Weights of a small GPT-style language model, trained from scratch on English Wikipedia.
Size: 9 layers, 2 heads of 128.
Architecture: LayerNorm before each block, learned positions, no biases in attention or MLP, tied embeddings, attention and MLP in parallel.
Training: a variant of Adam for these matrices, 195M tokens.
Each number is 50 + 15 x the weight over the matrix's rms, rounded and kept within 0 to 99. Layers, rows and columns count from 0.

# q: layer 4 attention query, 256x256, rms 0.0504, rows 194-207, columns 0-255
# k: layer 4 attention key, 256x256, rms 0.0469, rows 194-206, columns 0-255
q194:75 30 64 33 26 48 34 67 77 46 40 25 69 38 79 44 48 50 50 53 74 39 68 54 63 42 48 60 59 55 28 49 48 58 55 32 43 53 56 49 61 27 46 38 56 34 54 37 34 66 52 44 64 73 14 52 59 29 31 35 54 29 53 23 54 57 16 16 32 35 58 88 38 28 38 54 65 21 41 56 48 75 66 56 46 51 54 64 15 49 62 65 61 46 46 19 01 60 99 72 54 48 84 59 52 37 66 54 33 46 54 32 53 36 50 60 37 24 65 60 28 47 48 41 64 79 38 62 70 42 54 40 41 44 82 50 62 55 57 34 35 25 46 58 54 22 55 49 64 34 64 40 36 32 57 81 36 34 46 40 52 50 23 88 70 56 59 66 60 37 61 64 39 27 56 53 49 52 48 65 41 48 46 19 72 65 11 62 48 72 51 58 50 54 54 73 37 31 53 64 44 72 51 50 33 51 47 47 40 54 46 70 71 54 54 44 50 47 47 44 33 46 55 51 58 46 60 28 45 82 31 41 40 26 72 28 80 50 39 48 67 63 37 43 41 52 37 57 50 52 53 54 61 58 48 47
k194:93 58 41 37 08 48 64 56 70 30 51 53 33 50 52 60 45 34 59 59 61 62 44 84 51 41 47 58 40 84 21 30 61 42 40 52 18 70 41 56 53 48 39 42 59 34 49 31 43 55 59 77 55 57 34 67 73 38 71 62 49 64 53 47 39 54 41 33 45 55 57 59 23 62 59 76 66 30 47 54 48 48 27 36 39 30 70 49 30 52 54 58 56 59 76 50 38 53 61 50 33 35 59 45 59 46 61 51 55 48 63 50 63 60 35 48 44 35 61 62 44 70 45 76 58 49 27 50 48 41 54 52 49 30 35 75 33 56 34 46 25 66 55 48 41 39 70 65 47 42 55 71 59 73 77 45 37 31 73 53 47 57 54 38 64 62 15 70 43 63 41 65 43 41 61 43 24 72 48 57 76 47 50 63 50 45 40 38 37 57 51 45 47 46 34 24 71 53 74 32 59 51 61 74 45 27 34 24 49 29 59 40 62 61 46 35 45 21 63 26 62 46 69 66 16 55 52 49 40 70 28 45 48 67 30 77 51 38 39 50 64 52 57 32 43 27 53 46 56 58 42 43 38 72 46 50
q195:55 58 42 31 60 34 52 53 46 55 71 61 43 56 48 41 65 46 48 38 57 34 65 39 52 34 60 50 43 62 39 42 65 65 36 46 51 49 53 29 57 51 63 77 56 58 70 51 42 27 46 30 42 49 62 75 47 43 38 85 51 62 42 72 34 44 42 27 50 66 40 30 51 63 51 54 84 72 62 63 29 61 14 71 49 58 43 69 70 70 55 58 39 37 43 99 45 55 27 19 63 52 31 29 50 52 44 60 30 58 32 82 46 55 53 35 61 50 73 72 51 49 38 49 58 44 59 53 42 58 21 38 40 26 47 45 21 66 42 50 38 70 42 70 39 66 63 56 20 30 51 71 80 34 44 49 66 34 60 51 51 62 50 48 33 50 48 48 44 32 58 55 69 00 58 48 61 61 21 64 56 34 62 50 17 40 60 22 57 37 67 27 54 49 50 42 47 95 63 71 46 49 22 44 49 44 55 48 46 50 41 60 51 49 60 45 40 45 34 44 64 52 37 63 55 29 52 61 48 23 59 54 57 63 32 55 55 72 41 54 41 68 72 51 38 43 49 39 62 43 44 55 52 35 48 60
k195:39 47 49 41 64 44 41 43 67 52 72 51 64 45 64 27 62 36 28 61 46 57 54 44 48 64 50 36 22 71 51 39 31 36 42 54 60 46 65 53 51 44 59 40 65 45 66 68 49 57 62 56 60 71 54 48 55 59 73 60 50 49 47 59 40 19 45 47 35 49 81 46 72 43 33 51 68 62 60 59 34 56 73 45 59 61 56 30 52 54 70 54 27 30 60 55 41 46 22 73 38 58 41 43 32 49 73 37 37 75 61 52 47 35 43 55 60 56 40 45 54 54 44 73 61 49 37 53 46 43 44 40 37 44 59 81 27 67 49 53 38 55 35 58 61 62 32 42 67 60 58 53 19 66 36 45 54 28 25 38 53 70 45 41 45 45 43 90 43 49 62 57 43 35 70 62 57 50 79 51 78 46 86 55 60 42 44 25 78 55 10 61 68 47 47 52 49 45 45 56 45 46 59 63 42 81 39 61 48 61 47 38 39 43 63 23 47 64 63 38 63 71 39 61 47 56 44 48 65 47 56 07 42 66 63 73 30 53 15 50 38 46 54 44 39 63 45 53 68 45 40 32 49 47 45 46
q196:50 35 58 49 51 44 46 47 42 38 58 46 50 51 39 36 66 35 60 67 45 53 52 43 51 26 69 58 50 39 52 56 60 43 61 55 55 44 63 19 62 52 53 45 26 62 39 53 46 44 58 55 44 64 48 65 23 52 57 40 44 52 64 56 45 54 51 65 68 32 56 69 55 48 52 59 55 53 57 54 40 47 36 57 54 24 80 40 43 40 53 46 36 46 56 60 41 63 43 53 53 47 60 52 58 57 60 75 49 39 44 76 32 62 63 37 54 50 75 41 25 52 62 59 48 25 55 56 55 39 24 50 69 66 41 62 47 59 34 58 40 57 69 51 62 69 52 57 39 48 48 61 52 34 65 48 55 40 55 60 63 63 52 47 56 54 37 46 22 45 54 36 67 63 54 45 74 35 30 48 78 56 52 30 72 39 31 59 41 46 48 34 55 52 60 45 41 64 33 68 36 53 39 47 68 53 25 47 64 47 43 56 47 54 58 49 56 46 41 58 60 58 47 34 65 60 58 31 52 40 66 51 55 34 50 42 72 71 46 48 70 36 70 38 47 58 67 58 62 54 36 49 54 56 47 42
k196:39 42 44 48 76 61 43 56 28 44 54 44 49 45 25 51 50 37 42 64 46 51 39 52 50 52 56 60 39 32 54 49 52 40 50 23 57 48 56 70 57 62 61 47 42 36 49 35 56 71 45 45 55 49 38 47 65 55 66 60 51 43 67 58 31 34 61 74 53 42 47 47 49 37 59 48 46 37 50 49 41 37 63 51 62 39 49 30 70 57 17 44 40 42 44 55 65 41 41 76 52 39 44 52 57 50 43 57 55 39 54 43 46 73 52 64 59 63 39 49 55 27 42 55 52 40 49 66 54 50 39 53 70 43 69 60 59 37 49 50 68 68 51 53 67 43 55 27 55 66 55 49 41 51 44 31 40 60 47 73 48 25 56 62 47 63 49 61 38 37 65 51 38 72 31 46 42 37 51 51 45 39 40 42 55 57 49 47 56 69 47 36 65 63 56 54 58 37 38 45 36 63 58 51 48 66 42 29 57 45 48 44 31 31 49 45 54 46 49 66 36 62 58 52 58 54 62 54 54 56 49 56 55 51 20 40 43 56 70 46 51 43 36 43 72 62 45 57 43 63 27 34 72 36 45 46
q197:54 26 63 67 38 37 25 53 61 35 18 61 61 45 41 30 38 46 33 34 48 41 46 78 60 38 37 41 45 63 60 52 71 57 56 58 50 67 38 71 49 60 33 57 52 39 42 26 41 68 35 62 72 52 25 53 58 41 51 56 41 38 39 50 46 55 49 36 44 61 44 60 26 14 34 56 38 41 87 56 74 40 68 50 46 62 42 49 59 51 68 53 46 59 44 23 52 44 79 32 65 71 49 59 58 82 62 38 55 57 80 26 46 39 57 62 31 85 28 23 65 49 73 29 37 61 53 47 55 54 72 47 49 53 49 35 72 47 38 56 62 54 31 37 36 50 41 69 65 31 54 40 56 64 38 66 58 43 40 60 43 39 31 38 49 65 62 41 65 49 58 39 35 56 54 52 19 41 60 58 10 42 39 58 77 62 60 59 41 69 53 44 59 61 56 50 56 21 56 59 42 60 38 50 66 74 49 40 50 42 45 27 53 52 53 63 27 57 31 40 37 38 39 52 59 61 45 68 74 82 39 61 32 55 63 25 29 48 99 52 42 55 40 45 69 58 66 57 59 65 48 59 50 52 62 48
k197:73 53 65 50 52 53 86 19 34 46 68 60 13 40 64 44 30 65 56 38 31 47 53 43 18 50 41 27 63 55 30 44 64 47 39 47 56 34 55 37 52 34 54 60 56 65 42 17 47 52 66 50 59 64 50 40 56 41 45 55 51 54 58 54 48 42 23 52 50 56 63 69 44 54 60 28 38 55 36 73 48 59 36 58 54 73 47 56 49 63 57 48 37 48 49 57 57 42 80 24 27 43 63 43 48 67 48 75 67 71 50 53 67 56 22 46 54 51 59 65 44 67 37 45 58 55 55 37 64 77 37 62 55 56 55 42 51 59 56 04 68 51 22 13 30 32 47 50 43 52 62 78 73 39 97 48 65 46 77 44 50 45 74 61 50 54 58 47 48 52 45 66 52 44 46 54 41 54 61 51 51 32 45 50 65 67 44 48 20 41 19 67 35 59 45 48 58 34 38 29 60 50 59 52 28 46 67 31 41 34 50 48 27 37 32 52 63 36 41 40 41 54 41 51 41 41 91 52 34 48 41 61 66 63 53 40 22 42 67 62 49 52 49 30 77 17 56 57 47 54 54 64 53 44 64 47
q198:84 52 31 58 70 47 05 34 50 34 53 69 51 57 57 66 50 51 56 25 50 68 45 13 39 43 42 45 68 37 39 56 62 57 56 39 59 31 30 41 49 47 51 61 46 70 62 33 60 56 49 52 63 58 18 41 64 52 42 70 46 37 26 45 41 55 71 46 44 33 30 63 47 52 62 58 75 54 29 47 45 57 51 68 40 41 60 28 54 53 58 38 47 76 57 46 26 48 71 49 75 54 34 31 51 67 44 34 05 22 62 46 49 61 46 44 62 15 57 41 37 58 57 21 40 50 40 61 59 61 62 64 46 57 51 57 52 44 47 42 44 66 41 58 20 45 40 28 68 20 70 66 53 80 21 41 43 53 45 52 66 49 49 57 47 55 66 66 48 41 54 27 62 36 53 67 75 43 49 46 34 47 38 59 42 49 49 52 46 55 45 54 38 66 29 61 40 51 35 55 39 50 36 56 50 72 51 48 63 51 75 43 29 33 70 15 48 53 62 63 28 36 54 46 72 39 59 77 68 19 74 37 39 40 43 38 47 50 36 47 78 65 81 53 70 45 59 93 71 47 53 48 46 44 37 36
k198:47 71 48 33 56 34 51 69 62 57 62 36 73 43 50 67 39 27 31 49 34 57 25 61 31 46 39 31 45 17 45 62 74 27 51 45 52 46 35 53 45 35 60 45 52 69 47 36 42 56 27 48 51 40 44 34 44 56 59 65 46 43 44 23 41 51 60 44 55 63 49 27 46 43 78 49 52 52 43 47 55 49 52 52 32 57 28 54 47 63 24 78 45 66 53 26 54 65 38 51 47 40 50 57 62 06 58 54 46 53 55 59 75 76 45 53 80 65 54 51 44 62 47 49 81 51 53 53 31 40 64 38 47 61 56 36 50 37 58 58 61 86 26 41 44 50 56 54 20 57 74 58 41 47 67 58 29 52 57 46 62 76 36 43 38 43 51 44 33 32 37 54 41 54 59 28 48 59 53 70 22 53 99 67 65 68 53 47 74 49 52 58 58 39 49 52 34 61 53 67 42 46 48 70 55 66 69 30 69 34 57 41 52 69 53 14 73 67 60 56 50 52 69 55 48 56 38 61 52 66 46 70 39 52 21 45 52 48 63 67 48 58 49 45 61 26 85 42 39 25 29 45 37 59 42 50
q199:66 80 22 31 71 42 67 59 44 44 41 41 61 62 34 67 33 59 32 52 37 35 47 51 48 49 47 45 65 53 50 67 79 66 33 49 64 55 38 75 30 67 53 27 77 66 57 37 53 26 53 33 52 44 63 33 25 49 63 73 80 60 45 53 34 36 59 59 37 60 44 35 41 65 52 53 65 66 67 70 59 66 49 39 60 72 40 51 47 60 28 57 66 29 51 72 77 18 61 29 64 39 47 49 43 51 41 45 30 41 55 45 63 41 56 69 66 61 49 89 41 60 22 69 46 60 57 49 26 63 42 27 17 45 29 34 43 49 55 19 42 35 33 43 32 70 49 48 54 80 58 72 31 44 49 32 62 50 33 44 48 54 54 44 29 44 50 56 85 50 48 66 55 31 55 66 41 54 26 73 58 46 58 77 45 64 54 41 55 26 46 59 69 45 32 47 35 50 45 62 71 52 63 49 35 36 59 58 26 40 66 37 58 43 57 49 63 43 48 41 57 70 48 52 38 43 58 60 52 65 46 48 48 75 40 59 40 35 40 56 13 65 48 50 49 39 40 43 46 48 57 46 30 46 69 57
k199:48 60 49 15 49 61 77 36 77 51 43 51 73 46 37 50 79 46 44 48 43 37 69 49 52 44 72 46 69 71 57 43 51 46 46 27 62 62 57 56 38 61 40 50 67 49 62 80 49 40 44 47 66 40 58 54 12 37 67 22 68 30 60 62 53 66 47 47 32 38 65 50 72 52 43 43 66 57 43 57 51 58 71 50 53 48 54 36 43 69 62 58 57 23 44 53 49 47 69 27 53 48 63 48 48 54 53 55 11 49 54 51 52 30 49 45 45 32 69 60 72 58 53 65 53 49 50 16 41 20 48 25 36 48 59 35 46 69 56 49 41 62 62 52 65 83 31 48 56 45 36 33 45 63 37 53 59 51 22 47 53 60 25 55 43 41 70 38 49 47 75 40 67 55 67 73 67 34 47 63 68 64 70 70 42 35 58 32 72 34 44 30 66 51 46 42 66 61 44 61 52 48 67 51 48 48 48 58 26 60 53 22 65 50 58 26 29 42 45 48 44 41 36 39 54 69 56 57 70 48 49 27 59 54 48 59 53 63 61 59 25 37 69 53 23 35 44 27 50 52 82 55 58 37 55 64
q200:90 82 21 23 79 53 41 53 23 31 61 63 33 51 42 45 37 51 25 34 16 38 39 62 25 49 50 32 68 38 61 31 67 58 43 62 58 61 50 56 48 52 39 58 70 56 70 35 45 47 53 46 56 65 40 30 38 48 75 67 70 50 46 52 10 43 62 67 27 52 49 45 36 45 48 52 63 59 63 49 54 62 48 40 48 47 64 47 43 56 36 50 61 70 50 88 24 46 62 30 85 39 62 43 54 43 49 61 26 18 47 36 58 44 49 62 45 40 77 61 63 54 46 64 51 58 47 57 27 70 57 26 31 38 45 53 39 53 47 37 45 48 64 41 52 60 57 48 66 57 62 70 33 54 55 45 58 31 41 49 69 49 49 61 32 56 59 49 60 45 51 53 40 48 50 50 32 39 20 54 64 47 46 63 60 58 50 49 51 38 44 43 72 35 44 44 38 56 61 83 63 59 53 50 45 46 63 54 43 44 53 30 34 35 54 31 65 50 41 54 59 41 45 57 44 50 59 63 65 62 51 67 57 41 24 34 60 41 50 65 50 61 67 40 65 32 48 24 53 45 59 41 60 56 64 33
k200:60 44 48 40 60 57 67 36 70 60 69 44 55 46 31 53 62 33 44 67 34 53 49 50 47 34 42 31 56 47 52 23 39 16 66 48 49 42 66 59 39 48 47 65 70 46 55 49 61 58 40 57 74 55 56 38 25 43 68 34 60 52 45 48 63 53 57 56 39 62 70 34 81 53 47 46 73 75 34 52 29 57 56 48 43 64 35 42 60 58 47 56 42 37 28 45 60 36 84 66 49 50 42 68 46 60 54 48 25 63 41 48 54 53 47 50 51 49 40 57 60 43 50 61 38 52 74 12 47 46 40 41 41 44 57 24 57 55 59 31 29 58 59 37 83 82 34 50 34 45 45 44 45 69 68 63 42 48 45 41 60 56 49 46 46 66 58 46 60 45 57 47 40 55 57 62 40 46 43 51 53 29 70 58 64 52 62 52 88 53 36 32 65 56 56 36 68 35 51 56 36 41 63 65 53 50 54 53 30 37 32 30 53 49 62 35 50 40 43 36 37 69 52 49 46 55 50 79 71 39 69 24 68 43 14 44 31 43 57 78 40 45 42 42 58 48 49 38 26 45 52 54 38 47 52 77
q201:29 29 76 68 63 24 44 45 40 66 45 65 54 37 37 57 40 63 50 31 53 29 36 59 74 61 29 31 33 52 86 36 51 48 48 41 45 43 56 66 48 32 69 74 39 50 46 53 59 62 45 39 55 28 58 64 62 46 50 60 40 55 40 60 41 55 63 31 58 59 65 28 70 42 37 49 30 84 65 41 86 36 69 51 58 66 11 61 70 63 66 60 44 79 35 56 88 33 34 26 67 86 03 62 41 69 45 37 70 73 78 31 59 67 48 57 43 76 09 32 67 53 53 47 17 39 65 48 44 56 84 43 48 70 86 24 69 39 62 42 67 54 16 23 56 50 57 62 53 29 47 39 54 56 53 54 67 60 47 48 45 44 59 24 30 26 49 46 69 69 49 44 19 57 44 63 30 65 72 40 21 40 39 51 02 48 81 62 38 42 66 48 53 65 89 18 65 56 51 41 41 42 43 55 59 65 58 39 45 46 36 29 45 44 54 53 22 61 31 40 39 43 42 49 58 62 45 75 74 15 51 75 47 64 46 49 34 55 74 48 40 28 21 50 57 53 71 72 50 61 43 46 34 37 65 47
k201:31 56 68 60 46 53 50 25 25 53 55 50 37 73 50 69 54 84 49 28 42 42 69 23 40 59 29 29 53 27 51 63 62 60 44 44 91 31 48 27 57 43 58 41 43 74 33 40 55 55 52 23 39 67 49 49 59 53 49 51 39 54 42 56 53 32 44 51 58 44 36 38 50 49 69 00 49 51 51 57 57 54 60 52 64 72 34 42 54 40 49 58 34 47 24 56 52 46 45 30 44 60 25 57 38 71 68 44 73 64 49 59 69 51 61 50 56 37 47 39 50 58 33 32 43 73 75 48 51 57 42 81 67 90 61 67 46 57 45 38 89 42 01 37 46 41 26 38 73 64 58 49 70 56 60 35 82 51 41 44 56 31 57 45 42 51 50 37 26 39 38 46 66 37 55 55 55 35 64 60 45 46 48 46 57 55 50 55 38 53 21 80 32 64 35 58 51 44 54 46 29 54 55 00 50 78 72 48 42 58 13 61 35 19 45 60 52 59 55 62 42 48 33 08 58 40 63 46 34 58 57 56 77 53 85 43 45 55 64 51 53 64 43 52 76 79 64 52 65 62 57 58 82 38 71 45
q202:36 51 38 64 45 48 30 49 45 77 63 52 54 57 63 34 88 63 86 35 48 54 49 51 46 68 37 54 63 71 55 41 48 55 48 50 44 47 61 47 63 43 45 63 72 24 46 42 63 67 40 51 34 53 58 59 70 39 43 57 53 58 55 49 52 49 40 23 66 49 65 18 55 42 60 54 40 40 26 21 47 46 39 42 55 56 20 67 47 55 51 53 24 43 45 52 14 81 33 42 56 58 48 43 65 54 50 47 55 64 51 50 61 41 37 38 51 44 47 59 49 48 59 57 66 57 57 46 47 37 75 39 62 53 84 33 54 54 68 22 30 52 41 45 43 36 19 78 51 47 38 05 63 61 55 93 46 66 51 44 57 38 34 42 51 53 50 25 57 51 37 51 33 30 55 42 48 72 58 80 63 59 48 41 23 24 73 40 56 49 59 53 59 53 42 55 49 51 90 47 60 63 52 47 61 28 72 46 44 47 47 73 53 39 30 38 50 47 55 33 57 39 45 61 45 39 54 49 62 25 48 55 56 32 69 37 49 47 48 46 40 51 64 65 30 54 42 21 46 35 58 50 68 47 63 60
k202:48 34 46 54 51 37 48 50 52 36 42 59 33 69 62 38 64 62 66 60 46 42 47 21 53 72 40 63 45 46 51 50 27 55 54 85 37 65 44 27 37 49 59 52 46 54 56 54 51 34 63 37 51 56 42 54 56 80 56 38 34 58 25 33 45 31 48 58 46 59 66 41 41 75 28 60 64 75 44 45 44 43 52 39 59 40 72 64 50 49 60 57 46 50 51 61 28 49 50 40 62 62 35 35 33 56 80 22 48 44 51 75 46 27 56 52 42 38 66 45 50 78 53 43 55 43 62 39 54 37 68 38 37 53 35 53 36 56 46 64 23 47 67 68 37 58 48 72 58 70 77 37 59 60 64 49 63 42 50 20 53 69 47 36 57 50 54 36 51 85 51 45 66 21 80 42 63 47 51 58 82 54 64 38 49 36 58 30 59 51 30 57 56 40 63 71 44 40 67 45 62 28 48 43 54 32 39 73 40 34 35 59 58 54 69 71 69 43 74 48 61 43 43 63 51 54 38 33 63 67 65 48 68 53 67 52 66 37 38 61 50 42 32 39 42 56 61 33 66 27 46 44 11 58 54 58
q203:57 35 42 20 51 51 28 71 48 57 38 46 40 62 63 56 33 58 46 60 24 62 56 47 58 41 62 34 72 48 47 53 51 52 61 61 53 55 63 43 52 70 15 42 49 75 31 36 40 38 51 64 65 45 18 23 56 29 43 60 70 32 78 57 62 68 74 75 41 20 40 48 32 36 47 53 27 75 32 51 50 36 69 57 49 52 58 33 51 47 44 52 22 42 50 29 19 33 76 56 57 35 86 65 37 51 37 73 42 21 78 69 53 61 54 59 65 41 62 38 36 43 47 43 57 58 46 49 53 46 56 60 31 36 49 43 46 46 45 43 47 57 78 44 82 65 39 48 54 65 58 49 52 45 53 35 58 42 78 51 67 53 47 51 53 51 64 51 65 29 43 50 57 69 54 53 53 42 50 37 50 41 40 61 99 59 30 61 42 54 42 55 63 50 32 55 33 33 50 47 46 41 61 46 60 34 63 49 48 48 51 44 63 36 46 46 47 41 58 52 60 49 60 46 54 38 52 59 31 82 50 48 49 51 52 40 49 58 39 55 44 62 81 40 49 59 48 53 38 45 48 60 78 53 32 48
k203:68 38 54 52 45 32 67 45 59 41 35 42 39 71 56 56 49 54 41 60 31 63 35 63 48 63 52 27 62 68 58 58 86 29 49 30 47 48 41 23 59 57 61 52 54 56 45 47 60 59 58 63 75 31 45 25 34 36 63 70 71 52 53 52 42 65 67 51 54 68 14 47 42 49 57 52 71 43 42 31 59 47 53 45 21 40 46 60 50 52 38 42 36 50 65 47 69 53 66 44 38 30 58 53 60 32 66 70 35 65 62 39 46 39 33 63 68 44 62 39 63 35 63 52 51 47 50 45 34 68 60 59 51 32 35 23 26 52 73 23 47 51 48 58 53 61 52 62 57 52 04 45 51 45 46 52 31 68 40 58 54 54 29 54 40 71 56 29 40 30 51 34 40 82 64 51 50 55 46 38 39 42 43 66 64 61 45 71 46 37 55 36 53 47 60 54 66 30 55 43 55 31 44 57 53 31 42 41 44 41 47 29 38 38 43 42 48 45 44 49 38 50 40 60 38 37 56 65 45 67 66 35 61 55 29 61 35 33 55 50 64 73 70 58 64 24 24 49 36 49 68 50 59 36 49 49
q204:46 70 40 34 72 32 44 55 32 43 60 82 55 47 40 45 67 30 67 54 57 54 60 46 60 51 54 41 52 52 49 49 60 67 20 43 48 67 60 22 39 67 45 57 61 53 52 40 52 51 47 44 50 72 40 79 42 41 56 59 50 47 46 58 14 40 45 36 68 44 41 30 46 46 76 51 78 55 62 51 56 60 17 49 57 47 34 71 63 61 59 55 37 32 42 85 47 76 37 26 57 39 35 32 57 37 45 57 45 55 43 59 69 47 46 42 68 39 51 67 64 48 40 60 58 36 62 37 49 46 31 30 50 35 39 46 25 48 57 63 44 69 51 79 51 72 46 43 33 36 58 60 40 44 45 25 67 39 56 44 73 56 49 48 38 41 44 36 38 50 50 46 55 32 51 42 61 49 41 54 46 36 42 44 41 47 78 29 39 27 68 41 57 33 50 35 48 75 82 63 54 40 42 52 62 33 51 48 61 47 59 60 64 52 41 36 58 41 63 51 50 39 48 53 46 40 47 71 47 54 55 69 68 74 33 49 52 63 38 49 45 67 92 48 47 48 45 55 60 52 51 46 58 33 45 60
k204:36 43 58 49 69 52 50 50 54 54 52 38 46 52 59 46 55 35 38 47 38 51 39 21 39 51 36 27 57 52 50 46 00 18 53 58 55 51 57 59 60 35 54 37 55 65 61 60 48 55 54 43 74 57 35 33 57 77 57 45 47 48 27 49 52 30 34 37 51 46 75 27 63 48 50 54 51 72 46 54 39 50 73 42 59 67 54 48 45 52 51 54 38 34 73 49 48 47 41 43 48 46 26 62 44 54 56 24 49 59 48 49 62 40 35 53 57 49 42 58 67 51 37 57 51 60 52 28 46 56 68 47 46 56 53 53 40 50 52 54 42 44 27 45 60 56 06 56 59 37 77 54 25 64 47 63 63 46 36 36 57 69 33 62 36 48 59 63 38 49 53 50 36 30 65 43 51 44 60 59 71 46 77 62 43 58 56 48 75 63 22 58 46 53 48 41 50 29 36 49 54 43 56 59 52 57 48 70 32 33 43 48 46 54 56 52 59 68 73 43 40 66 65 49 49 52 63 65 76 46 63 29 57 48 59 52 51 27 39 67 51 51 47 47 29 56 30 58 50 50 46 57 39 53 67 71
q205:45 57 54 49 73 26 26 71 30 51 54 63 72 51 61 46 59 63 40 22 34 39 50 64 76 74 42 20 59 49 77 37 65 67 55 36 47 56 62 55 36 67 36 67 75 59 40 40 46 67 50 37 62 58 40 52 59 42 52 57 66 52 64 40 12 26 58 39 55 49 67 38 58 29 53 48 30 61 49 38 75 53 90 46 54 78 03 62 52 59 51 58 28 80 44 54 34 50 56 38 64 47 37 54 45 40 45 55 63 50 65 23 79 49 44 68 44 47 41 28 35 52 55 68 43 48 52 49 52 56 67 22 60 57 82 29 67 40 52 10 56 54 50 20 66 47 29 41 60 36 63 31 29 40 66 53 55 51 40 41 64 37 54 43 39 47 56 42 58 50 52 44 29 54 50 49 45 71 50 52 28 46 38 42 35 45 75 65 32 43 44 74 61 50 73 52 45 34 58 58 54 65 64 46 43 57 62 42 67 44 60 66 61 46 50 46 38 52 48 41 26 22 36 64 58 59 48 63 71 51 52 67 58 45 48 25 25 56 59 51 47 53 58 51 54 52 58 47 38 50 59 55 62 31 57 71
k205:66 49 62 50 51 53 65 29 55 27 59 40 38 41 44 62 75 45 57 39 50 54 34 34 62 62 53 26 75 54 40 50 43 39 50 73 57 39 59 26 53 36 56 39 58 50 47 28 53 38 47 44 54 62 49 62 47 43 67 45 57 42 27 38 66 39 44 37 49 65 60 51 33 52 48 37 55 76 38 40 37 53 51 38 54 58 56 41 62 44 41 67 45 30 45 66 61 40 68 39 39 51 22 71 50 60 87 37 59 73 50 66 66 33 43 69 54 30 73 63 49 49 34 38 49 53 57 41 41 50 53 54 58 61 31 46 43 61 42 43 44 44 36 34 56 58 26 61 51 29 77 48 54 57 84 38 59 46 63 33 62 65 36 45 33 85 62 40 21 59 35 62 47 32 72 41 50 51 52 78 61 41 85 64 56 44 59 50 60 41 05 53 36 55 35 41 45 45 70 44 38 54 56 32 53 35 55 58 22 39 24 48 53 27 48 65 64 33 57 36 42 57 36 39 33 46 74 34 49 84 71 37 74 49 68 40 48 26 66 74 39 59 53 46 37 50 36 39 46 48 68 68 62 39 77 55
q206:42 54 51 41 63 40 39 45 39 41 49 78 41 48 34 41 53 50 46 51 49 55 43 72 60 43 70 45 41 43 48 40 48 47 49 65 49 52 54 59 41 67 62 55 33 45 50 55 39 37 46 54 62 60 50 61 51 40 53 43 46 68 51 63 30 43 69 48 57 59 49 48 23 38 52 46 28 63 67 36 37 34 25 53 53 43 36 38 81 56 50 49 28 60 53 54 48 69 46 41 48 53 43 58 55 58 44 55 70 57 41 61 52 53 43 54 50 60 48 40 75 47 50 32 43 33 51 31 51 58 30 52 61 40 42 46 54 42 36 62 52 62 70 52 53 52 58 51 35 28 41 62 73 47 62 25 59 45 56 53 51 46 52 16 37 57 59 39 50 58 58 47 58 39 39 51 59 43 47 56 47 47 43 51 47 60 78 46 40 41 47 26 53 48 50 23 66 59 71 66 42 43 64 51 67 54 35 52 65 52 40 41 43 50 54 51 42 40 55 52 44 55 42 55 52 55 40 70 48 70 65 63 56 72 46 52 33 51 58 53 36 62 62 47 49 53 64 49 52 48 44 61 58 38 64 54
k206:49 44 53 54 73 56 52 44 49 46 55 44 62 54 34 46 57 41 41 43 32 51 36 46 46 46 53 36 51 47 55 57 29 52 57 64 70 54 59 34 57 40 59 50 46 66 45 58 43 53 65 53 63 56 46 25 45 59 39 51 54 58 44 67 54 40 44 53 70 55 40 47 47 38 52 44 41 66 59 45 39 56 63 54 47 61 37 40 64 46 63 42 35 43 58 46 56 44 54 58 60 47 42 72 50 69 53 50 53 61 32 44 53 42 43 56 41 61 15 49 54 47 42 37 36 69 56 41 61 71 38 55 51 60 43 29 77 36 61 10 54 36 51 36 66 49 22 54 32 46 52 61 34 50 50 55 64 40 32 48 53 51 48 56 59 63 67 65 56 48 62 49 44 46 55 65 58 30 52 53 44 32 62 61 49 50 59 66 47 50 40 75 40 51 55 57 36 32 35 48 46 56 54 49 52 53 60 61 48 43 42 45 32 54 44 79 55 47 44 61 42 59 53 47 72 37 57 47 62 44 75 39 52 44 54 36 46 41 50 55 45 37 47 56 63 53 29 66 37 31 51 55 61 46 56 52
q207:71 40 43 53 25 54 50 46 99 34 51 36 55 34 42 26 61 41 57 81 91 52 58 50 17 18 59 61 53 59 07 62 54 48 44 47 53 49 42 40 74 27 56 30 49 22 72 56 41 39 52 41 44 70 34 60 43 35 48 31 27 36 41 47 50 73 09 19 44 38 36 87 26 51 72 69 85 24 54 47 09 52 14 48 44 14 96 71 40 36 53 37 78 33 50 54 21 83 58 73 48 43 80 39 70 47 67 43 45 53 01 63 54 39 48 31 39 23 79 61 58 47 47 10 88 51 17 78 70 40 21 50 43 39 34 75 38 57 66 76 29 36 56 98 50 50 82 43 57 17 51 43 54 35 52 63 34 38 61 41 49 52 35 68 61 65 55 55 34 45 62 61 77 19 52 36 55 30 48 71 55 38 68 22 81 63 29 51 61 37 51 23 52 30 36 71 34 52 75 75 68 60 30 46 47 44 18 58 40 58 41 48 55 52 51 36 74 46 58 56 55 49 55 52 46 38 56 35 49 68 54 45 53 20 51 52 84 44 35 54 65 57 54 47 46 55 42 34 66 55 54 35 49 77 38 38